python train.py --n_kv_head=3 --norm_eps=1e-05 --rope_base=10000.0 --bias="qkv" --tie_embeddings=false --parallel_block=false --lr=0.00922 --beta1=0.95 --lr_head=0.00925 --warmup_steps=126 --decay_fraction=1.0 --batch_tokens=32768 --train_tokens=144400000
Each number is 500 + 50 x the weight over its row's rms, rounded and kept within 0 to 999. Layers, rows and columns count from 0. Numbers have three digits each. The size before them is the row's rms in percent of the matrix's.

# q: layer 2 attention query, 96x96, rms 0.305, rows 34-70, columns 0-95
# k: layer 2 attention key, 96x96, rms 0.286, rows 34-70, columns 0-95
# v: layer 2 attention value, 96x96, rms 0.337, rows 32-63, columns 0-95
# o: layer 2 attention output (transposed), 96x96, rms 0.286, rows 32-63, columns 0-95
q34 078:517482426470438445449448471516467441419470405416471466424470498449524436445442508442478436446511442454493477458471426451438462505500466475424478503438480434476447456461410438431409487440469464446464465463460486488493496526475437459535482354472483398498422434424433495500468499472407506476
k34 076:480500419423476480587507489519446453494392456488466437617442448560447461416486388538456461462515533476544504389446512549555504472430485482412485470477461544454488477496418437471428458453450445397478483494479515504515423507513494431557497412429442445519508527471457512499452454442459426448
q35 086:470537523498592482582485474438507566484536611479505514441585511478538498551403598426536552499460534496483525557557516511457447455515526478553443478528552441523455584472537589542563526444525584556506520522520486495480425589489550536417417526538560494574405547467528449581511466595517556534
k35 080:475568535556598531521574431464527488427593502479450478432436529535495558484487577415527537515527523470377446533447556427474463529514574379576488535446497478536473552504534598532496559528505558583503518532532574532479555573447500585452489556533526534495473526550510430524467484615468487502
q36 097:520461440470415504477461464529490448544466477493477489451433422487453493452518421508451491424477463473515411541460520486512542478439489454398460488499430496463475515479441435411384451473462392449448489506451478490473486447478437494539513485471459450465444398497388472387450442390450548416
k36 096:541432480422455451508453553502470466459456457457449475569477498495479461459529435508481502525483509436509499408456499548583536513472491547506460516435444521457539389523447414398405406450447454429471436432509476503509495476515437396622470468517421404467525437460465544482447557431515437498
q37 075:479532486474467446593493493530437502421498517462506455372519530465513565561399543497498570454502480484452534482504461495434433502500446488565393522524519434525380544541477596562554522506559582518467469539503514459526434524533581531484443426509554488627433434494557436539568455571478491478
k37 087:538513558548539531489547388418526569469564499521491546463491544528553543557472579435526470470568549558476520510499531412527463570589508549553570498530551461547511492558517602545521592570509474556600523495574565499469555546506500530460552579565558515412474550531542470600542480594468521493
q38 076:517589547492493566545539522450553514558594563608599472567478496519521493525466496504521548467504492512461597573473533547479544476463616533502518509537540526566476575493487532554517555465497525527572550540511546551592462517467487555517550587562531556519478519533595560604431496557482417618
k38 077:485528457589614524588463487482544463457500563493481517472574543530450560558489612520539585608542449439455491538573558510413520495477485441612519514498532487541467591418565478544523502548483524562555487593496533529501426467458543627479509486508512511473540540547546517559507519600515518534
q39 091:529504477486418496456460551484462400520451454526490548570513421521415517469585404543502499502480459516423501440485512515533533526415443504467480501516380579492579489494429412470420446527494369369520499528517483468466523423536488493552545483497510518458516422479480516381430512406503501506
k39 099:548502444447415525434459509506501476505470510488545499540499439572451423446509463557496499517462475459539494474456546531503539501440482567388495526469493539487534461529413386431500443468420432450581498456473421551527496515471418449573530404532422481439534475478516567565455508354387507519
q40 086:540533533576540499485512523416537498411551541553573524531569539501497566570502546496566560589455605551505515545517482568492512497524475565529553527518480540519538534489500524531562530527505515587538581499572525566522544547534496574478455588557581546525582588583544524589494499587624522557
k40 079:405507513558546448508534527575471528547529507598486436465590605478517508504540557516528560593522377446448498553477467488425505580522517455562443523515466462538496580399584486501499519494539566508467408509534495481576429526444490568479491529448485522488567420402512592431491465543532517525
q41 084:450443496497470471480513482600478512603498529528466512527464403532447465508522419555528365516449462457549455446496526563528513511441484428411516476416420529493557458464520501475505503502461472435449463544360507527503499458486467435579571509427416521502450479476469511428436463352472533515
k41 101:502463425469408472482435544542493499544431468436499507521479485430438483454533378453413463552496541530545552428499433507527420465470454566452493471476444536458545511419464394477468395461468440450469433449528414473444498444458505394513505425478465469491501487455456475394468527414538449465
q42 078:506473473514471450556523475576559555470475498461441434511560516467498481528526521552490426424496541476464503509547492568442530554548437552577515582537602468535514538549481540535565589522553508575499488574599579513523502553476470653510455441520450540562568578443573433529540578550551552502
k42 088:425542513556564555631634445546534567538544549543528483555570556523487484574446560541525533478569517547496498572543567549545547489568539476486512466606542507539512498466623611520547546506527487549466519543496564515536466509533598538431494561519496507509522593532493530593507537484525534506
q43 092:469445442458455547510426411520447461566464463446496495489527454391407426502543497538455412460410518415507468494461480523469529446493472495410481530464517503488537431460463415417453480459483433468469437547430435528543498552475414527531574442464393532498412480527496480417424484411472529500
k43 100:493435406483450491484541536556449413529464471488428511511478488453458458415520408468446451500490487462481487396481464517567448525459457460514446506474410515440527480448441431432424456392488451407453414456545514473485528457501471429549446459456467395506545497475416530401478492468546466400
q44 091:525481485540504548470410516526481436552502522576528535565541510508407488456591457504516456539389547478452455482485473470573562476481447548501475537434439523499605465516474434398496366526472398443473495469510443416462552483539405487483489479498511556463530431471450458421436538400498509575
k44 097:477391451443448500516505522517478490530465464494503451507529430491429454456452399516470427531474577452549494408478475592488440483456465480434478431479412520460497466512470410429493452443494487372482419461462470533499402474557513445524562484446383496459547502510486567472481425391448535460
q45 080:485536578514549510374517516487495477341593426497557513533447465532461480534513470527430556615485488493456446486411526424529521584435391492503452508470442577454528437488475518484509551502540391498580475495466483478485492447549516479483522492472600549470463544428469496507512431515506446409
k45 065:469488516487411502512359520512475555536573516504545518471480502439480408477478519486444379466528476465484504459487458457491602496499630501483554516459521477479465411471434395493389444447418514474573437417460450502511540529418428468535524464545423435467502456528485572489539510492433450500
q46 088:569531529581561468460530519435636493501509534548512482528548525462484527481574531455482594512531534550494581475513483557495527509656580551590595545478539440490451508489529503507515542535478544524513543488540485559544506547534496561462440496609542508517556559578571571554521514614531479587
k46 085:486548533508529521549578467489509444539499519634420609553579519557559585544592494552558555595499520483459480617530530476471558493515467437514440549571512502529512589497488629542563528502513552533505572556551425466510522532451507588498508530502540514551547493506502446486525471512574592480
q47 084:417440455518518476475499540501499547514450555563526544478584453449350467425644486514520511521460606433539399510503585549589559515564407464520503538479487517465528478514524469435565467452469436507527480510419464495447540454552435457452497458443471440502500500562454460502503563416528505460
k47 099:564501505498408512490444486457470507482521467396489519569459449453423457491495472519425486474403617515517459505496447497506444477468434544451465484495436574453535460429413485445393477468462455415452450416444440421573583513549498378559480539456459504515482509395481542478430510517509517484
q48 084:496495536533503392412441463535530501503446489476517526457465560430526472391432442497445483514517520588537541497520429448538467536580449471492511475414400456477525503570491471516573486543532513485500459409497448511487499452537536423471512515449551419503446497362346534503574429472521575500
k48 100:445418466432465544426428466479436518450509422496476469423546474450537471467503524540455438437466474436422533421443457454489401413466489465455513439446492448451445454405473436519447447458446511507432494415488474462485563434516428475460431484469430482456531444440522404458511509490436403476
q49 079:488509535507405573517529511514456558472549505453585373466447520565538487588432573465498515414528476456450592511481482500472548488473537572520474427530520432482415469513555504575479540483522615597473482554407524538545480527479593501512481550503493454539503458583572498481522541595463401467
k49 097:509556519529534459479561514499538500516503564584525552469555516442546588571529569454535506490589512576522495541511539388458580550612536493543546591536517457585459518530552574575564597560566535547524546521539524510485470477540557608473557563564541484525421451543533534554508489544546558506
q50 094:524563461542503517529540472509491556505490454473546441463395495479534470538405549453464613492472497499455533495492548451529469477489531512582526485484467396495442563464520527511523510498541513567443536486484483386547411562572579566415425514519516549541553519480519509579532482667407427431
k50 108:504501543534456502513527531483579571508544521612514527437600554477636555529530544511516537486571491495445513566576516514525551521572475554566478565566510472646468587503588581539506575528579553558499494480580448492532542479463515526489521538599594493532467470503509524465518551538539558519
q51 081:549468523497469585538463561492595506565549604564449512509539518499446531547581493497526574490519536500540531525560531563477541537548600530578560534544562472560470539539539525509579607479519554478475539546554487537515517491482480585495448422540485506592573575606598522550517576486518500600
k51 084:469563559552538467550569460529565565564565543554507600560555474560478541552606534502562501554486559514555501571547499557527527588536495526539445562543471517494580485459561587509537529548535484491565521602532539501545521543538522521551607495595592504512547534520523463532460482509568622497
q52 102:478506569443495581513555533443554482537480613572461486617483491549501531544589494526508557486563489499420457558484616490530625454528610497508470518551540573570534584538517502502446510523493525534546545530570535513564504471426453512431536550546471513491576484594588473438452508491496536542
k52 112:537552561547603514554484546538531526525544509474538544521551538553549463586530569514566572549583523520514500533515588522508566567567514508563500532578565521531541483523586466535530602528535410564540549560524589515529522506499514510540585512536524553553536548517500556615471569566526571609
q53 094:485557566469370570498508530547515509653447565539502506538509479498429469544534449495511429448460502498465527479503544536538608450405518495431469536547499556498522511556514427548483492540467459493538546624386556488550480487503451596549541520522398522489570496550529471467456518401459470522
k53 104:526459484447612543534541615605555495532513497477513545551485545600524479543534549581549562587509542528542493516534582598512519578469532562498564514514575559488548528537494470417464519487473437484565559495543528601532527468505517477596518487493525538477524590528559550602465590447527491544
q54 090:521443500533458452448508496450472443538421405524501579477461539491539450442498498435478505473568481581450553454504489356522411512379471550477540493514427536580516536495534444537517439513543504456469535465530462424485457562572583441419544475472597528554398493474405498459550478443510502474
k54 075:509527565414462533465461600493618513475499498511624394503527486542526402494418524538487498386540546479579517554556550556554451481508488489453523493486496444552484517575440455508510530445517503527504560501489559532569554482559499518525465555550537505547483542513582433561469563475488542661
q55 103:487455492469385508517542439639572510575484481473458471502500475429520437428501459520449451361556463462509549496524496512426589495476550469482518516557524394528387480454508397503459552482526513474486438533405515527477466462429515523545512433576441473548485444507437449450484528473444428470
k55 083:586454492508492468485652559476544473535477574549457572582518551466447607543559498450560576430490502527540490490597496578416477406508415506462477453488465489508501557595505509497548407521498500473452489540496559519420392479488599485491499573516460445516446453532586514486518468495500478496
q56 081:509506485518550488511546477573457514554570538472565454388410544502603518481406514498547484590451500464525526568387490440500436457466618487463503485385519467445449539488492424510444493541423556449445478551452506523503566496519436492478504579481523536468541389477451452446418545440503507467
k56 069:569528569501466567597379484493552511423478486555426480504494546579557522447500485553456417449477568491542563538556590559528479515532509503576469544492559476562479621547488493556509537504619516512446555482452509492534564568522529563583496476509471483525549572544479450576501490408558548446
q57 092:437503453535450562571530456486494482483546609519501548507505573555483536530521491549545580512478528531538514548468476527591548543467562647592426501578562501496460519455546582552499504462515483573543455541567508537522489484434522511603591591541504499473553460649526528448541534479542472527
k57 080:593524540512502438572501576540460493442512450527490466558467396530575535662480546510488457448561484385500504541506552458516519451551447440532470539494489562519535485558479515488527545538440451488474400492529528621555477504552383505467554561582449443457559463458531533522480480457510567540
q58 081:527529501519565561536539464538536524403536612475544505500574557586587594534537567549562564567473520586490474548507521527562619468590484478530457561521514534501540498570488540600477493520521463503557572515575416427451561481497517494516491558508393544500484485542474496497574576537483578481
k58 089:512470508429352461571466478468480524455461478431381384480409455546464458550507515505492410482434589490458478477489504471577443475549520454408513443599542512390475466510518498533439538460483509535436472454515491561517516477500478445458510464572379486497539494521521501485464490433441537411
q59 086:467456551460587523490473445500483526547494470474498547564600495498412390515578585463567426500494516457509475461478542434534452603581516490547561501505529419496513347571510529456434562569470494449502547530546517458511579497493404496470465441414525496428549488553526429589477515511511497501
k59 079:511549478505574428432401563507508468493471463512559557396415487395483517455507565437450516523488424540563546447505408567460401438484502524541536550472453505546529493389509503483473528510478554402439468538480471495510573534412539466467538479481559504588507576446509423506398512517475568501
q60 092:498602430429532527538511535454425475383516549474509454477459575585573510501420463483459522462435550456506526492439454570548444406474512470448518499500542538421456600479401578578520500471432563504476513512434576599559435489546448475523397524490473483554565490465549481537526490462480503523
k60 098:485477452425490463476437418442508427438459447457389462456439437519537564450443474537449428465436500468415433448387518457506499579479498441465484569437474466448496453469440546531448505522446456467513482454520445460443394528490398446485450482458511514400393476485469474418498492512547475488
q61 076:551537489498408547576563545503491523587445495467551393515511489432496433482528445589453512493513445449419528587498490563530555489642490530538410507573515488462498501578593595522581516521510501487543392536473452597540500569539546542474579447487439501473490516548546557532484523474485479501
k61 089:566541477530454514432445422469491491497523540519445496454458515531606451517515487488474522474509548442427545515550492435540420451446527440504486471415479544559486486437403445493470450467530433488465558461497501376482562500499516484522464523378644454484537508459448586397587446542473532427
q62 079:437488445573423550532464552484478562469508578554456425483531557491475451459461455496420499443398535520458548568507501477574602460491479538501536572490562498421482490504574489488527447452510502515510478519450492481442437481547463541496370443439431362616519541451510494543487525543404471546
k62 095:505358464458555437464500488471530463428494480521452407528542457418542482505491464470521452480473471448453409487376459476500516455507523491519496519485499447433435442511501552455468522446473485447430502434489459528466402416485448408550413544523391463375471493436438545546550463473510448445
q63 086:501518460500493428502567418517521459551451457441488485456489447404491444454440535455454541566531422520543528427471540487484416447429506482436500540440438457567433537413447428481453502470501432500486546543516446466461463514468517513523475496525591582453477442503392451451495382421541473372
k63 071:505394470510393488559529536519464493539543464484449531504522503513554510483570503498477502494481550466488509424586537489523428515528450479550519481461552516572579523504436462513455441427487510525525340444538478484544621549407425489457504549598385436494439492495558446580425532531527461553
v32 115:437492546470528582480537451544571418523542423478586492457511510559530452563520475467498491495523455648537548553500498569502503437411597427589407480457485545528513614525491467471473383510490475528440565466426452479517508514463444531509497474562500499539453549462479400464460587540519541528
o32 117:494544503508565511463354436462506470476572529499399532572486472512537464479563540591575551502432419403455518516547549452447496499528497561530528459498516543508538480421423442524537580466521538550502494504397435566512470421493458508535501537409499600524555500482571420456502615499520488472
v33 117:545474540455465445486468525506436437458538500580426569522538569448501480485561466440454419460446501434540537527501554540458468459522403470581519558516580472521477437447494507539545579503489474491386482427492542479609541446458620576475563566441446566522491575419549509536503486508570469541
o33 111:556575473505479483465505506465521489392468517520468589527617527451591518486450499564529573508481458519446541422494430516377388444470419472506525501543472495600480491552517562529507491510524527525539582499615483475423479504451523486538391531519586458445445433481448512504530543528589450528
v34 103:514469558479544493556570519444430541531563395469453525550490496443502442382520473421446464544446540474534442517406510490453481472596476400457519530558483511563479472449602572465566463501530497478451555460477542538507463560582587590515567549388561537518546498537534528544499497469439526549
o34 108:495483525464495506487422386367540449532479483522483422475584445482409538518409551465635470512522438558490546491509442459431490469546413482566472444550417529529504531548566531542511456465545522490586499551511556469507494588562552550538507456478451545516467550508441492571442594455476504551
v35 122:511588442445481452539514445547514369533478528499636504511448519537501460545448457460594650442630514525492470514478465502454476467547457415534411480626479490476516475572463486467517472502509529507509481429497510478431473550433494497514589460477517506530515473538538486513465426416523587495
o35 130:474440520492488483601535467554535423526535556495499420543499482537451478549460484495594372439488470451510543460519496538445409520438585483491450524494587500523407557496519580531470607451467560458509499535445531545475445493401527581583476529374455468527459559551501455479496524505491495601
v36 114:485561460472565546406499496592600530458545512434554534452472435439493470460492509413526492517479484533508590485421504543501602452501545583556490507564512565511529545500592460388499439499489534506458507495543516596591598482456514577499552484483498469600456431440560458495581497455491562493
o36 116:470432549407527464534529553463404538517413525464527514500429538398416507525556505540512535496517426501461571465560497524455457505524498468598495420592532519455544533440516496490520484555472431584405539502449555516532470571460490601493540463379556512409517518504591482470459596486548477505
v37 114:481502465444547472433530547476419452543510549603463476490513531427518558477570528531455473493419609420475602512473490522537521520440510526569515516478577584533459512424488528550465508493418482480411539511430526532484531424488601486467512500391430497533513510448594570413471474619503471472
o37 123:538460576502500426444496510559573496500540395520586508499546510450523497431464586494469477627578433539482485542552494440436456511437462464473555508460445490528531489536510388421523465498566564598400520480574485544400471501465568544470483469486488479495590488419461572453560511455560516508
v38 096:557459568514510565476516422536502519447495470467512581456557586510478559504603477456455552506415532438502408560536485414472573487425515506470561595508529449576453565548491523471541563488462469498536490579497446579530505402395523427539501494488421499469528459406392484508474528547445533488
o38 107:572506377527509479584508455469455416447494493481418507513446477475487600448535570497554553569526511451575508489425531452537487546540569507562534536496470501510540513431492541485485378511447466467488519414588425497516515469422483482525461565440508514522505582448463586544491414572518631473
v39 105:495502505437383504420513511528420492563498534574490586492464507491482463511632537491513509483429452407494495515479486508442467485571464493605501527497590492482428440549482530587558516499568447464467580527510413507466492455501601491483519517420480552443552501516545551576584533437455547382
o39 114:472392483480660495443518618526526541425460538508474468524597522556528425480544532480559487630426402495514572526481468476538444554583469498514504560485515530476520508566457583472480515509455500454514477477544484483430533490435507458554483442529506468462434466519467553412497526398516513412
v40 117:565516541511607487545534572541423547433477561435531541508454419514552514460496533515497469458418511523448495580513410509492455507439547558566447490466639452563531465425520467482552534409431492518472552514480470529478417538404483492413496477492509472481431408468575568446558464493414490520
o40 117:446415480490449498540525519488455541580508491500481588516523539456419557525573454473558539518537486536541407560495523517393500498498495462471499420456520499462564476556553555463513517504560568494481561534482502526530524434420587436424517637393454404502442482513458560420465430505597481441
v41 110:476477501433551467547421527493493523561361449481590494465462540460521566524506504501468409439455546561455527451468427544526532484469572521480414484510578570467535501474468486560508551522407544508593464426404378441574466564466509485456449544462519589567569500491463421502528529496479501461
o41 109:462408552399453428485542427492542527414471426532560460534472515456536501487563465585523485543541482508513499522567435464466550607587545543521484513501450539581542493477456470541460496571420564481472574480547497604524519440473605474530476486462452560526424387493524511554458427489476428448
v42 118:508486555484413518453397467512513496602433516589540498522551483560451604605559516448488516529627473470545538528505450485455534560491447561605548492543502460519501506521492436467493524556497435488483471458542574589538522359541540566451583527455508463466463557517522452479456484516584536522
o42 108:535447512423579391500489506479467515381518546564454461496592497527544534559488486509493491446485626474445526503461487445556472544505463414506465492518434503496575522475487494545480596547431550624488511434466523471529407396506475488518509493530541394411532512492518541520612444497520513582
v43 117:438426538540521495558475483627545549456547481474448524486548483528584477480526449507518501541529469452454463476508553533552433406537488593515516482434515539442525435516504438550573484575573499435508579474612410510503403552434563484509455627517558410424510441545453507506490495480549475526
o43 123:535516416514488576454551460472527428617428500522515508541480569519490560473525446474478537525503406461499394469540486477547584494531476523530504529558535524439522496505544522417432467585545529553581559430491499463470508415469458490523451506569429471391447452531543481508383635480512501573
v44 113:449494509559546522562564545583473526437525525497558522491501517522473508507495557503530571536465523544478447543603457460447496494461525450565451444464523474489543515490464539561533456460481540476498602505465500530452393500458307457546414421476532476511514532637513573404545541550450561476
o44 107:499466416467530535495485511535520539539569606438470556414490473508495507497485502607473459531466476391516490603499538510454551485512543417432440552503494521463478444584472506474574429527557497494519486520437445529459502543601526587518503633404430499397504480526464493475491496479448610429
v45 116:489527495487500492547541509568475489437474559648397464428412389438555435469479528448509528567489499466458470415527522473452463376522524524488572411458551517437521400494552403498468430603520528448563499492519451459492534486489546519510542540459574513560489455475473595544498513477520489502
o45 125:469481517430560510383543485492530438616513491549589483534493500504512489473438519470507510449593467482414497460516564493492587490528470486534574546544544416534528407557450509509609491572419458517582524480510516478431465484461565578551485571505562517463434546473518404467424481484497399424
v46 104:466495590503482480452565516479436495522575403537633493437435521494498502444608453402443552562450509493490533509417453558421534511437507411443572540586463520539470453384557494548497418491540495517454579402457515498495446503521537456519500484475537541492539546520526544579522500578480483502
o46 104:483430532489408500555459437534511491504547530484544535472533523552501528583516573589539525538443403417495474464525472456473491505475399530529530512552527464473576437374479489591546438516487494514608440536409464511428553519420519546532536422541474524495382597473492478537581468497447537496
v47 106:463512497557497461463454571566514538513454409540500544575411522458454539546539417492597468491496485438535475494366482516509390472482524416459484469524475514536476509538444447467556508518499501476584410429574514388565474489393521461519489539421493539457416403492523483472481515419463516431
o47 112:546502497561469488567487476375604490575363560482491459537427503550458455577579449475483537466492579549427490454534499467488524439550519477424558556562510564486506637495472498526503464497493472524506526513522487500458443478445493523560377454531429436583549506547500547466545437492545475428
v48 097:441507420463547543525544526508567516445567502502547423443489488502566511560461482493480508584482537560541613457436579543627500455517535596531523547499508564481541545560494493388433517570450557551493471442532457520559505518501384538485532515501459512583512437467501446436595460458539566439
o48 100:483455476450481528465510526463550509548498478552509529425485555398409557438599498587428444479582500412540539473463439495562442422545502451532554476453547523574492582420425492468500496508479514543498551534462608530485552515508499547387516455500543446498551504512540430441520535626568517440
v49 113:548507475386484457507549457522490451432547541560501501437462537525528372526464530475415467493508525416510457553486549573474500488564508468551505513402524525581531551497486515462418493401568543415527491547530488503510580412454554509550646418523505474422473539498443502433450450488575534476
o49 116:520587481540571583450435514533513478542540527552551457514510583491492508504435511447522470572394542493479470436537435615479491517527552558431457453461403487449525519483406559462527478491444543464520524489493487544503524513466496469451374510464665511458577599471494443462419506541538521509
v50 107:544518514514472471462476463556498543555528548512481448514464577609479440492468521481455531462597418438506453590574547448523570543462424554528548415527490490510470466633543460453503526477554447452508518535576424476475523527553446535518534416593459442428571453494564493522501551525405570570
o50 106:515487490489581540599389625507545449433461487546514593426504495462460486551488441458445537496455439439506411495507622485486581471424523487566420554526489561536566543513537603510498478461480528398474532498479510420562491559506584528490495470474493473562442467553557472409476516485474535505
v51 107:476511491476544523506440535568554529553406545522506505402561553475476516564485596556431506508560456535519544441551534487518585541451507521451433456550535543440482475550441413523512552525482469508592499639589409417451480543455547539443482489553443522531585521494501520473419444546493500398
o51 114:501423481488492458496559498560509498568531338588497482545469516509590481488566467511396511543579487481549455501553544468493515534488506537535505517449414496473512546533505562573486501489399450510381561574573479556524443540519467419536504544479551423537416506388471444467546411525475525528
v52 100:459535421588495465544504491483506518463455378487567516578473476473499518465528465610486439466432492496519478429499507524502487451461455444395451568489511551427515506445524565607548449541428630511521498424485430429483484538446516536554521556471480546568599586465514532562489418484539478549
o52 114:527476462480476516471526451536484551630454430495455582525511537443545470431441480517479506499555496546493628563545467457524458490514618526535484495500520375565494512433481405544524521529585557436584492551508467458513565562401509489624471439494470544479496437475458447480474414479452523479
v53 109:528506550507493524488463445565594521534453475480500422534505543372451562480439504588488512528484486511541547479527558502492484497506435441467450423469440573472473498520492435508534409612531460537576369485493464492473542396559492547459429590535458512505460547551443471447494560479620478424
o53 130:504554488448464549540471491456467493442553422585543448584519444544459462553516532478526551560557587501463483474513545493427547472507567524463505517534571498577488503616487386496500447502456469542448472496517484558525513547427454590386488419544471458364574445451556516542443491501421478548
v54 112:557468462579574381497499539473504493499454449469545447557582553460543511484596467531619441480479509556480431448450384531550454552413579473569409556514482461435532457508430548559515489466498519588532544400474552485511449518459488455495466534449431467497519489548522477570538444429523478503
o54 119:509487474527483435482505493483538549480475539494451408435542517570504549502487557507518528534549543488594488551542572492525522447474578574464574426600526483511460455471482399531378392426574601522429443451514533460455409473438542454621535529521532455466487437519481473484470586476493469475
v55 104:484507423539532475591458518463491565522569562480480552479441477427526601520502491412491480551548466488522530434456569517435501483502581579406513485545573511523519473445561477393503566496461603465549498453653581518574481541500454485566466496433501504467531416540578544482494550506566528509
o55 111:487497422472389557436581553509498496559500538525541363448438520505428545520512445550470436395493515517478565436551471435512480552519423493494458532548453536480445556502539576525487512468516487541496545519488467389494528495576586557464503516475522527525512480498486531571592431452463621386
v56 106:477404569547447474518530486443515589508532567601467524527390439422434467534431594478465521516472563465551478546570548417418505532540502467531599508415561450467465475445536535460483582426518438486526466572495618519493552467546556504496548525519555530430487468552495577489499500473479547535
o56 116:509484566491595449491532477499526586492565478582495536551543421534445466554486466457499545458500638476362513527467479427533453525482476503507397498541467554458447410446474518468512459483540433474543539496494508458478496596465550497405517602520490594495493547509387583496515462562563468474
v57 105:517488540526494405476510451519428500526486446576472417528419531535454446516493514472467558595485465470490499491528501384523421501549452479498510560614503509544527439493535591490413435496494421433503548472594628515477470407469458510459526484442552466496449523580504584423504501457428532416
o57 115:473511467477543496619503447501503521458451442489587479364458479594501451437481531496498418541539495565495420486557526523452485466492489402430507510536486521603511540476413505492547503495442585607554554566476564379503507586523448510450449493530496530407456494480488510509476548524570586502
v58 108:516485466534534493514471569492464487515557470482491458511483360531528534511492550534558515559471487567498457483506424532548444468571640518579372469508544472403527450434472542504460543453489494526512438475473561409480478432482407443492455504519469544571456500570543516443577579480605406507
o58 113:493488497518494525398499488606520591478498511549476532511443460415540473542553540423534393489547561467532534441574520578523540486451447481383518540449498562543477460464533478558525535517553489582515464427519503465486543457463481391481565606558432446462552556517451489543489554416511425411
v59 116:548460604542478514488518458490544531537480449549460529453433470442526520511496436468471454502446502450485546622475629547484531478484568479418490429460525494455417487475560466437619456502413433482404473468551452460508411445511419463519444521383453454438480484427547481503515523548561510516
o59 115:536425453477444610545495467482486458488523463512452519544622572551451493446504579457505476565590593501436538486474531450529510512510431492511450521536568594509548468494504465500535461481499509502485517435544330486554538541523547495447445504507406399582434494498478504461532566567424436530
v60 115:451499508486631541557507514461460507441487549470459531448573515459528576470508496505568496476384383448464537467527490533480528482496464507512464436477480541511495520399577543422519478465508491514511432599441434525510535527515560477515421536564502578499449396519482518487653595448435446545
o60 119:440488550594478489514454449457455397455419393466460467522503473421393538536546499507559541559561442472452482475533535522557520534473489557470473482553460514520525409559480503512436468648523511461463398539537526458504497466555525536424622492554489526521585510543578483487528437523564445506
v61 106:441440529508494562473504522421395508460492571531406493523505412466528430530451516528450552528465499546486413448565515425502559498442530491485552527524493412500475614552523518502478557428585447518464517532410532537522483441537508455538489510428520472412542390482433540560503516443372543570
o61 115:405566556484559436523419470454528444514522589483567516447486544579455474469503588534529507543533592564493492513492388465530481526478518513590547537457470507475505471416559519491521527515479482472496476423623592402460446466514476455526609563452442527456544446525533422491490451568424514451
v62 099:493460535550511594498478521509467549490490437488458507479495448513531433521584446450525632522532356467489366500497506447454469419470419530447509469504559482482470525484480435547470545483569395485476520482597551571514497509453500459548523443421550471480416486520453476532477391536388537508
o62 092:555469483577543544514421431484555482541452536450546587473452469454509609538545510577526436443578506509490459517467527453564438494430509518553526510454490504479538508531508468506404554436470384486528558465522435473508398435512487471564509447530582464399417520552497509540553477479619596494
v63 104:510433511507434410483469570521570519548465504464648507390551516500524502563534474431561482476528508519503559439474476588488446468523538490597508412528452528440498527477484429438464513473533512517501486404475578451551431594482510462480505580514476490480524454460525440571481535402598409438
o63 107:482460542522456432474519553543577493369549540554536430503545592468410522528620511503530491417475492529556536495494441528545591488564520537545507587576522504458501399441485558509422529489482497474445447544489441433444424503506450419464394465519460433488517577523496515561484569554534484499
q64 082:554457452410469399496479486425509604593442456425492529462473527357468559438539504478414456437490420479483419505535428481391487553520473479585459426559484519475505498468491469413486534427421547464478526469479520397521456499453513495469504475412493482475424455469476531442495469544542496516
k64 092:492441547430424509491599529559585458381566475523518551481557515444632567514546464455473446432634471483471549526481524531470583528580539547475483519539581452430393527494453537514580502511538593489511525419506519530501510532531470573459509470546556487515495459461434565471470457533489511503
q65 073:474499484449518445535467542553575448473482558490433514492446500418514663502558493422480504550462555546475464539550526424505525447528488431484509598502445499400488521489473528401508445532518485473445505453530484464478561489481429497406481451579519378446481450465442536522460506352521569487
k65 101:421508497556562411459495498557468477548485499472383516483514474558468428526540549455475566582473433470420475436474545480551451482424538448509395503467491489486652459520510371406464521527540494413478453538528482469519463420487538525478547607443537476444530555534538535469479537454502560496
q66 092:519587503495567551472534504455509487496540475540436531526496556361495480516555514478492546489455546463487443505545427503525499490522369533531408516460500491507400470502432516425563500485457472460564462481407552427514432581427432442572585418569557575503469472425500457466538486463565570450
k66 100:488514575517354551539485445529518512490499500514569495544439448558456410401487518517501532572482540568452533495530574461420575481490587559530536448527423500522502546443490534532491451450432526532520490506587484529607586590472519509474593454530409430561552472556473516501454535575534443500
q67 088:535424475501564428545399455596490458354487518500571453430435456513469519613545590539480521494593500503611491543490462518462470459454578464430549589508529487576436469508505502497516466517484470478515427477540510559517646494524554472437529486498492424501533530535511477563551486458510476531
k67 084:457494443465428595531430510443468483512451497451494474498440401541409409392514477532477547487445530428488506502527447530552540494490554514512548472501485541599456521504587460535498506453477450505438476496533452470519515564504527420537580441460504538561623417588603414535477437472524431446
q68 095:541469541517454435526405511536569462357527453473525557455584516438517526475483491541421450507524455511534492506433488496430469468447586493404573497540545477470456470542470497550431527466571456534444458472514429488452510420554517528451492552419402369512434507474517557489524450523453387509
k68 098:515419476443573523514451520500488497527478567466513467478518573514506535577498551496494468554523487441475389515543540481558435513526437473422586559482533489388510618431510493449509459526468509513432531525419482501487508454437550502546481496487435570593483462411521518479393579506515591351
q69 088:459591503517432552526574604515515520612456509474463536566508520497570451501517530509570527596436495493398512472545589577512522487425493476566552463517481581515546523416549547453492501536569503523474484433588533446500459531517469450422474576429485548486568548563526431442497493599548440466
k69 105:478455579536525388460583500485504501490624534517497475489484527478580502474546412515491447500438479490524559461514501566506599557502511540414403475512423496577488415597443545497469470461589521437504409455550565438532398398528453556489522548505508458473520430524416526458513510539486517474
q70 093:517509518506461538469477421408568523510574463476582464422418458487528561428521468523490511414539565595513468495430427537436483519428576580433506469529559415454406512559485381481539472474539531469527563509531522487448571480508534570551464519445406529422519533545482506463607455511501481496
k70 100:547651490451515549536431531545484473414520568523545520452528539537574484491521495509504474456533447543557436542469529500527563517570477484468528459468566502567507569477585554441641538516424530542452583589477511506435444495472511598556408435543499482465533459482455457569413524533472450483